Each number is 128 + 32 x the weight over its row's rms, rounded and kept within 0 to 255. Layers, rows and columns count from 0. Numbers have three digits each. The size before them is the row's rms in percent of the matrix's.

# layer 10 attention key, 256x256, rms 0.113, rows 0-255, columns 160-191
095:048075119107184155095089124158086091161145141172178186150107090096163142136084115146104132105112
093:094127117138074171159122091153128152089162065138090110135142125140077065133120075050091135116123
099:136198129146141152122177149199124123122162134175164101100118077148099182156174205136151093163093
095:131078105137124112143072121139141127159171148185180122136120093141143115144141085097098158184111
096:133117169172210108113126153118169146086062150112153212118184182124109121149138106104068164151132
092:076129125173105156115102175151127137153220071088171188148168072104088180118120146139218089108190
101:109130102098094142102177155114143177119150103155097142109163106132070125133182091126157132137180
087:136106156130103133099121125092111110123152014067088170145155163101178178110166156127110112157094
092:130157084080134126118137158108158134192147148102186178140105131163108095087132061114090088147190
099:145152124155186138115115106131142163150154183085090073138154097096122160153024183117101086102168
097:138115091080079138100111169168141165120152159125173129074149198141159137187148115095118133100100
100:060102136166098082119168090147132127104174148119133092149120110127103148143110167128137146197146
095:110091141170156143142079126194107080152126091074141120121152108116119138117113108147059091143110
093:140198161097132095160078147150120155156126141053095086139158156143131130132107127185173123160121
098:096047111095139177152106072127092133120132128190075033093155139114099134114123147179159090145077
099:122164153120168121189122174112104157124104111084159178172100135119124191085125129144121173164111
100:098135152216112124130119111128132115163147110089094128125160148181145146136124087091116096112141
098:146111125083151087139143173108106121140185095119145063173209137141079070104117106124108101123150
100:093130079142113140116125127148140187054158126113127072187149178104107162138104154088087200100117
102:090148173156148155111129151151088111161142142081153143121122121107140105075124092085098134104109
099:090107136088142111073110139149179144112136145107149111189109143085174094126125101167117109118157
099:122141130165115115129227147089153105127200100107123151156144156110104094112141112004096080098153
101:195106099172128150108149193156081135100117122131161151125096167128189113182110098150148183093164
101:137148153162145148167127198175130131162083135092110120158099102129160121143163180154137163142049
089:085216093155160109159102122107115115135159183192071146129127144137125118099110118111148180145148
103:103139131108154091129107106158084162072121137094129191129052133174120090064159113185130124098144
096:109124085188129164131133062098153147158089181183130063079131080065149113117130156156129081179148
100:153137104148170150158086127105099048113190182121132153161130089111159122167123173151130141118115
103:117109141101089094139129135147131203154110150163098129150154093146085153068163152143107069138140
101:112146116156104209191134170112164096115112066082112141051131126101097056149182143152123130100120
104:113104151164088118124140071208132106133149082094102190109074089182072158124125092112112135136111
090:128062161130123137116106154121148091129148127126089122136144119156135137097130049130106120130112
098:079149083134152101230106112094143164090072124168090115158088136158158142114171099143136154133141
094:106160115104113155110083176099139142181149114172129086176131143167138068103124128136140166092124
097:158118168155087129181113143127167165156090155081121134090130127034156121123136133095089120097084
099:114110130130143095125150120165144114088174127123135174185093122139126148119124192149126176057123
097:159121124112128158125166054114076061143176154097124114123083165128144116134167166153172136119058
095:174167129170113087082093107080144086099128112106182124123090158105137170131134119123159154173136
094:099189154091192142175161048121132131107143114114136105130188135144165122112151166133106119136124
100:099106165099167115123127097097106115181131109098128152147115148113089166089138129133135106098071
097:117142058186140115136140167106176130134115110118117186151105106092155159087131143123132156130128
092:034111149118111107114102183127099135126101130148136138055135122139159140142106085163081150083034
096:121178110118084167131129100138084066137069110112159178080046151116136126145123117124130138088093
097:171113145170088181086126136128139067126064137145161112097134130172105161146089167126112076197115
095:097130144071154078135101121121154130061083079176134100123140114088150139116145123143083175174129
094:105105059129101161180162139196139081114153141135148086117082105127115051097137050093138120126182
097:122121094165143187093130117121139085099127102176160152122100132070069114126140152104158149180108
099:196124128170133135136136099168110105102046167139122105133100162112116162121124114132118172082139
099:143134090134130149144113186115162173096073100124125134138131170111150100096126074153129197158161
100:091103092133168136153154106128103076126139114133022106130116041157108156123151109110106095114156
090:141125093153110141121082148106108185137141145116145107160128140073101121154131119111095114196147
098:116073174182158112147117118164121137130103117098180113160148134118144135134077167104147193131145
099:112103097146138171130152161084159113107058173122122143092085131147167112090128157116102131063133
098:121127146119118069174100141156149156121139118143109164109183132108123108146148153154140077087117
097:118153130078135144148094093069089156107083127103126121179180112059148133177111121088184104139051
100:113063170146148127228093133172085149132133094072105112155145211100140159102151172112129094118114
097:111125100173119135156085173175188071119112174108108143102105150093117170205112076114133146097118
095:075081154083154106082078143100160122150106149106109120145156141181185066146126135127135101187074
101:177145151154098099138104088125117116125134171133108163099116118153144121074113123185141162116160
099:133159108127162138156117045109120085078129070162140081115115111164133142126073201139087147115141
100:133152159133109158092120144125078083138132149176130191137145170153170129123133145096112127130088
105:177113112129136123137100126164137138103144119114137113147147175160133118122129083139079160098093
099:089138163116076169146144170148101182100100136147136121138111100125165119117067090090144183136151
097:123167143135104078120067098127111139173127144098073109162170081128107155112127131144110108147175
092:093135135133108173124122050174095077149137066095158170096158108123126147135134114147172125062099
098:194116138133127133110143132178107135168165136175220067141099112127165130126149098154141139164124
100:133153107134072112163141124080157167128084101074112170155079173154129149130156140129174103097144
095:074131155130102155136092113071089137104119165146162195098158131081181139085099187116155109171103
099:136148175138116087193133165144162104080165179163122134129128143069129067077148134097083096140083
100:188128124099141163061071159108131172153114122121117074172096114118146194163139174148090077149054
094:151100088149128112142099127112126102167120143144104095082106128134127198081117187137158090135122
111:173135129127137154094170122133094126148158163123063137130100108097144154159165141109203096130196
100:095113140098152114134139155104110087059053140133252091137072114196135126109128088140095066108138
097:133194142176142139116231120087132129148104149135095124128107108121129208137099092109172074163175
092:122165142082154162082161090176152095123178131117189157102155071145116074163122151131153100146125
092:165137166073127091114146137097046096150125168050221134194148095172105094131129150153106150027162
115:114193082128093091083146124132201107150117105096117134090186082157059130141182104114191129179119
100:138166115110103125160186123162131115111148081096153189164103128160119150085081090117147097093159
093:195124067151169132102172143129101108142114108099091113146133162103102084141109095090102149114160
094:158138184119103145137056143145150104119154176122166105056138092176120147099128111118123151114094
098:126108125136178083107130098120137196166090126140187136171171143124137146144102073065151129113125
098:176121103157145146172133122183101151138151126179126153145108163115121149144172143201154122136141
100:066161097173108102124131118133071122140189186110106169119123113170120117120097087123122121098107
106:099130184099111063159121165129123127126103096097101083122166128108184090138060103115157054077143
092:092108140102096128160124150123085105068119148162118175191134159119079079143153155105096055137136
098:140149134103078165098159111124168117089119125147113157125113210150170121106042137157107111133059
101:084027091100109154129085151148116200092170186191178114092122169147139187140119165153140112058123
092:098102116139076135132077094124210165166128113176151098155113069110126120124136159023136128153143
093:097178132102194145118164091113104160135110106171137123140147158090176121088165136077107172121107
094:130139108147161040116136095148128079135094162065174104128128188104135111114158103133169137171091
096:064155113093168077119117217170145133062158075151180175053135095135121170133078102161105094159145
096:154167145122165118102096134146091112116142115102112141097113098078108049121137108162131112130084
092:163167107148128170121147182079035190162133129089103104130232172144126156175139128125141124153155
089:172111123116133112152104080127071040110193102154111096132144086103150111114148164148150159095125
096:085098131070133130142159103133074136157116062115117078160182103168173097097144106099097169101137
095:155119106129094091086128084103154074132158097098119170105130111147119102191103114117114146101058
093:131166118117143104104116142182087111082121136115158127159107144138167213132160047141142130137164
099:144107132103204116171184089073146120127128116071148117172114134135123123136117137110153156171112
093:128134070134094166135177092168107178120133101123176161068088093093089108091192081076156133138105
090:041159168147121154115103145122074142113068141149130127122127090136098136146091143111164095122179
093:162134206122124141115154171117155085156163133159149075186126134095147202132159127151151180124125
101:045187098175155068148148126155167102146124130110063131089134122077165112168156139144058113200065
097:112036118147133092162160142142117118141130119096138221150134099124166112150190104056172078147178
094:152120185170160159124158125171100129105164150171138145083162112139082127102162170076143126143213
099:101053097173091151145133138206115150084161103082148153115112166161127159112142169146173156112114
094:146162128144081138149140118110100111171178173153137061142131202150116155147119153114103130138062
096:158135182183116107088134161108125141150117122134142170175116183124162145182149156114120120157187
093:136189086098148147096067107097131150135104152178124195141107139051132108150154137105129120081119
102:143144120090131085119167114101114130080152154145083095140092107122122160080157157086072127114119
098:061167103145140119106160080127096105133090140151141154126075149137117110155145127192168150138159
095:150136099124091130051136081146145108163129135179090156141153154088134109094138098129126079168114
098:124109086111104135120114115113129090120168115123098170131174062151182115116163091128094150192154
088:149063113089177130125149122161115132127134130134091110130140134117148161152133046180166157130125
099:133133098170149093160184157159134138176181065101080162151089187085134173174130130119117066136115
099:166122169100064152072098091091155067092104092110134204064138093202179154165116160066153158102123
094:176146118141106138123093109145150140130124101181141071158148150111088122137097150067136162166119
094:149140127120187142140131173153152139096150130227140127110122118116118180069193152138033110046130
094:084110149119154089140170105123127124159111110118094130150115118141093149116162136140105119093156
099:134054167172131118133141103177182102123132073187136110087166091133120110103123165100174122134058
094:103163105136167110161087121160108096172141124121101099154111110078092075158155177128133167104109
099:121157150139138154145168093120175120090123101099122131075106166111149184053120149151106135133117
097:134165072084055101093128096141110183159107133071076151119183167113151135127143104137100083138151
096:106098164154182110169104117094082081140090098143171124111152155161130147107133119143137104132103
102:081098139111177161126130176142112134098102154179133143076063105143187111145158128086096096129038
101:143106106131174121117079130148127197152191099168103117086132100045160121100118112121106110111174
098:163157099128111085103095185128136160143177144141109164141091108199138124137102095178153166160182
099:170116175087105058163147071142127130101163150138149120146096138127174123099142142166079122142157
100:204065135135164118170093108126155118078081222153118137060098098133141118120149109121083214115133
062:143136158165147166087138050073112123093087115134114127138116129109143128184150106073153107107105
070:148088154079083068145104167132201112124151136142138201183151084102135136107054076097115103113148
065:148151130100134216083139155151057102136090146135118169097086092151123105149143118077111093137131
078:161190103107193196104130113137106197117104109101176102139158159120163167115121110059115112124089
065:140129159121117141118132151167192144103173104140105247101177115080111108167123113115096100129117
074:118122096114084098149182115133108095144184101081180114129098152161161080101152106188135145107179
069:149107112142124162139092148141133092113169115120100135131159129160146118103115048184122122124123
063:166145129109201136105141180145135158140185041044159025100116157174076123171150119099110096137128
062:092077105112089099112125149096050119157132182201165115131123113169162049153161119056065200110133
071:148133177156133139112118170122113135118123105187127174135126117144117133129108132108076141162166
075:094152117165165151080120109122152106149187070108151110165131158124060137135165134093164082101161
071:116103151166087111144153124149146127161159117144117141152111118134086148124116095042139058131131
064:114165110121081135130107090122160126127131083096088147133163190110097172091114135141141101152139
074:103077093151080089168150114135113110171148216143136107173111092124186083155141153149144117108073
072:113156141047187105139171198100083111153119138151144177083133147169146133084131145118119143098150
072:138123151095161117112151156116173195120040110124127124122130138107043159176103162071104242100127
073:093120142137146103093112174126152104179135088123110125123152106123128060109129169140186105118123
068:112120142160141118113099121149115118143116098187126113099185121116102131126126142109153131150134
079:120138089213131116121117127065117163097108146098080123126081123152124127147187158129115093130082
079:182069150159133170140105143151203157064143183133132081108181143171139100133082095107081143157124
072:118159111122116088141129100117128110149105150127127182115168093080094107124136164168095152154123
076:110114131126106143103083186114139141112142110143115191124142126104103078136154135182098221151169
069:120135162077169084084165161148168148124072142152140159136148215115110116133125093087097146167112
081:075136175064143114191153195150122104154087174160126114126152151129088136143077092108128123166087
084:130155156123118127165052132106105179118178102148093105112144180124087165143157116106175124128124
074:135096146042134107141145171150100129140118086148087153167115209132070137159074091034135126045126
080:119130138048139113109148179141178117087124053164150178151104147157113131092126141171086167152125
059:087136121073140157133094105142062148114134204117106099127079184176146085133119131104093167113098
082:091100108201085086162110118119106089158179144150143138099138082201165117081112155216172074156151
078:177109163186138130126073163072160179078189158064168113150172103125187171142157102163122060154115
076:144124096133139102127130096122093173127117149107059063106136125157158163132104084169077110077099
085:174103195180128126162126143137176112100082177155167130131149121157131129125110081130132208130151
081:158155105115153169120140102120136155120145097127096142115148166114084158194101087127090140087060
083:118117170071110109151125138182099092151087082124119092165189129050107147162135129105191131130149
086:074109068106133086172127182158080139170140101110156148128109090126134173141150128142144071121156
076:144161163147182079164092158186089135074181143148142139045146132169142142136104134159146113133188
080:158126154063197128118102218112156159115081165119161118084130185126137113154119165105158177144089
077:119136055196124125126159067113140086050163137149095134107095082168132117102133112093134129083166
090:080179178113123132168088160173104147093179175130200110131117127127126150130125097122157103197129
078:147072168102124183135136162165123106146129152103161101144137083135185069130133137150089149162140
080:188147174132126081078087042095207118099046146107140112144185156070069182168114105063119140156109
088:117141136167127098116092105095093159137151147138177133177135106104115152137118153095183108197061
089:104192135150119093137083098115101153118168154155133121096169119194087166118102145112192088155225
081:172180076092104123071095109149174102175153068170123134125110173098069147084114162088207138147139
080:180082128103087196132104074074133199078086146126078089109116152164109116137177154097168118095104
084:140119079153130116132169108092130128165097123189112147119195106131151164154138132137167139089117
086:156132084132082060158119099104177108099148110145095140116180162132167104103112088089111096181167
093:159108152083162132115114186125122096144139188153160108164170185093122095161091110093134166153145
083:138144113133112170122103059157102116090150150088134091166142162048134110108141138124115084185047
072:108148163127143144086093180142043098149111139145065165157181164157132121163089141139120143135084
084:161080085177088161091144148133084104099105186111122081108161112151161180163120123145143078128109
092:164090138144148164175174163150141206064191163118152125141148130129154132108127112123128073132112
089:147136130127138083156136125158112106119115118120101123102142149144148152134156124145144129086119
086:168189071162136116114108168089168032101090105123171109112117133090142120139147103129175139168079
092:167095141156153209122102086163136067163183109140127131159161089162133091090154092107151088177172
091:122102142118089083128213104114151024198093121143209117131154202146160131125112110140152142181145
089:104137136077124175093180118132100103166075130109123125159116072090154156125124109072084112088144
091:121164097153108137094130064158083140133144114142106146167077168151141126147171116163073222051167
094:134170129135133204133135081113130111080136148105086068094112128097160126158170138103145150127096
090:126086191113124120123210107118141105171111076125174110135126115121096120110127123145155103126182
102:110087078098123136126182147169089134165102113175056205078116124181114137103092114133151155054151
094:130177122086129138092108129151176086076154113128108120130149157093072178095136108082166129087108
106:115188198142111101107109140136107115118078134093120167135142137085106141166113127133153169135101
101:136137098117130132100145132085080058106096145092072165096125112141156171136184136128123169007082
118:104104131120165127125089129091105109117077059196159181159134145147125137137143156101112133124134
099:161185132115143087173124174140143180142169086121111112080091129115156156138107112145112145100135
102:116014110118120119146162091097111146137150124173149106169112074111143166131192156144158096146070
121:144127124155136158086147168146173169130144143063142149200154156132137147145140069134062137104130
110:127141179125117081127186143115108145114122090162092140142112085199113103152062118152131148170111
106:125115155140129040092119133107147073126134091073146166208135157122124082144120095150142106169151
109:091138140155130053100086146136180118108160114095190151109190123108103066119100102131137135136045
109:102146157114121124079108146078073124090150119120145126173096146115112198077084154136123091106106
116:119148135181147153145084101137122126124138156119127072167163142099126098211064142122139119165142
114:129132132194166128152112147129130194105088167107117107141146119139091185138139113195128115168146
106:200120128179104085175130063096166078118142158142135133139170138108142119146142174211161114208140
131:180163128122126125123146097126152151091185057076146131109094199108121147132127102153104105183071
119:135107110108082074149148111129137043157180151102128156124137081124119124142100156100126094150099
118:146163107153154150115143114098142130114145170155124147122125120181144139120108053098144199141112
118:155157069126165054116123121128110123150086148055150085125158114097092127099174136137105115095084
118:157064088142187176130130179158139150158126154133147105054167105089152142155099105144171126135130
124:117147173141129136129120210075095088115132155137182069129115132127146092075131114142146103154053
117:119113179115123101130153121147132159102112120161112132070120055135172102113184104169117124118162
121:103102170121122102121112190129085121134132098103149153097116109112139164125098131179112103109178
120:132130168183121096125124184118107105145126094085177084093158169111138153169160176139139110099133
131:156130145123143120139167137129090117138131140088117113157127189166113161144091149154101104196170
125:153123074154139142117124112093062109138138182107158152152172143114103132145157101085124135019144
116:121083114123158147088123144125131156083112082125122165089141139165100195157168121133084094215176
131:179113106135135111159091123101174140124181124133113185162082152148148148173099157136139150148098
121:107157105144152075137130132131107124109157175170142223133138118126126163045166085085126095183110
114:125168105164119142185122137103167132102141110170153134145122124134180099193106087115132127080103
122:155059117156158101135154076156093121083183120121148176105151151142137120072137140072092089121163
128:138107116130054172189166134097085127097106137090107143140109125114135092141123100129111142119117
123:139103136093101177128097154141133166191128124072130139165119188061128166144170158174123191137124
120:158105112059165073143072113126131139194128113164149111167160130122107171030145146124143119113100
120:071114153151124127083143194185077165141103099112073064141168099101115186128129163091168159127167
120:198096177123160098133137134172132175094125115168037172139193138161107122169119146026140127095089
122:103149141116089102185127127155112087104121122163188122140121134174136054139094097185124083145152
120:171024143086122072116145167140145098149144158097136146128136076093118119122122165090094134152111
120:098136194142123128134203163156138155152110111121132192143137077122080179128139060094150082150142
134:097095124192145180150054148135148171119134128186129116117163148168135142152189100110143117153114
129:097094025168130182116170092100102110115119165109111115122162102148093183119175151125124124046142
119:154092157133148173113156153119089146134062170193172104161120109098115106119105139159101109180119
124:086129096122163107102112116099128132159169144098221108132101139115159082147108166129135095137171
121:159119132077138085167101067181059142129155091095133083146128098139121195128158086081117121099143
124:126121150097129161112120110163186133122162061179121208039133098118121113144130040127120140073118
121:170176175132086206129105106132134153154061106079105066149174180132139150142187118137069122067152
121:159175147102106076098129133144121146114102130199085144140190101097090193109145144182092102136089
128:115096145161115077106156141102145117154061072136176161128142147104108093113119114123169149128180
131:194159136131156109112145132133155087165164062106189091130129125143137093167101112135112134115169
125:133123131171073103134145092144077118140129128084077105142144100137109118137121185104111116110088
122:119087158125073114130149115140161083145089113183099062164108119149089083102109109084124126169126
122:163177094163113172093141158112115130149100119114123130083100090137081091151140092063130098217137
123:175173123140154138111114153123108086135093146168122100126133147112106134151154103110159163146185
128:080170131123170118114098155138150160157081127127146113150124143139165163078137072142140112110130
123:072142106133112182143084073100123182079185152073096095101122166081142118084130144136156107157135
123:095207118158121118150113122153085116142098082109103130082130087093114124083119107129110131152108
123:105105137107111113120118098142106154208138197120106113120104136084146200086151132159151146174139
123:115017107055126122167167081104175170158123143085149104098155060146147124126152110070154172214143
125:153173180125116167138112112118115153130207112162115176121142173136150133138089155101114129099135
119:110104138142161148149151115141185093137137082088193136121121130133146077094149146149179076133098
128:110106157096152171101139106107134105190109139117142184089117150148128107108161065145094142092184
127:121096083132181149130145125072109141143132140116139179181121124128128132141142140028134115106151
119:167103123112140117111179105159117123156154093178098131141127123110127132144136152143141140118153
121:119124126156152143118105166106124084076123099126115118192146063122132143184094112132109113152095
128:186090141130193169099101095102121104179129103156142119166127100077133144097092087177102112143151
119:102162149132117110094109077162156138127115137141136105084134110134146112121136112181158144182089
124:150111129099099127112151155162079124168102086085119155098157141024136079113126139186107147192140
124:197151062079064148140146043084127093122106034087160098153078186173125131124163132122135157092149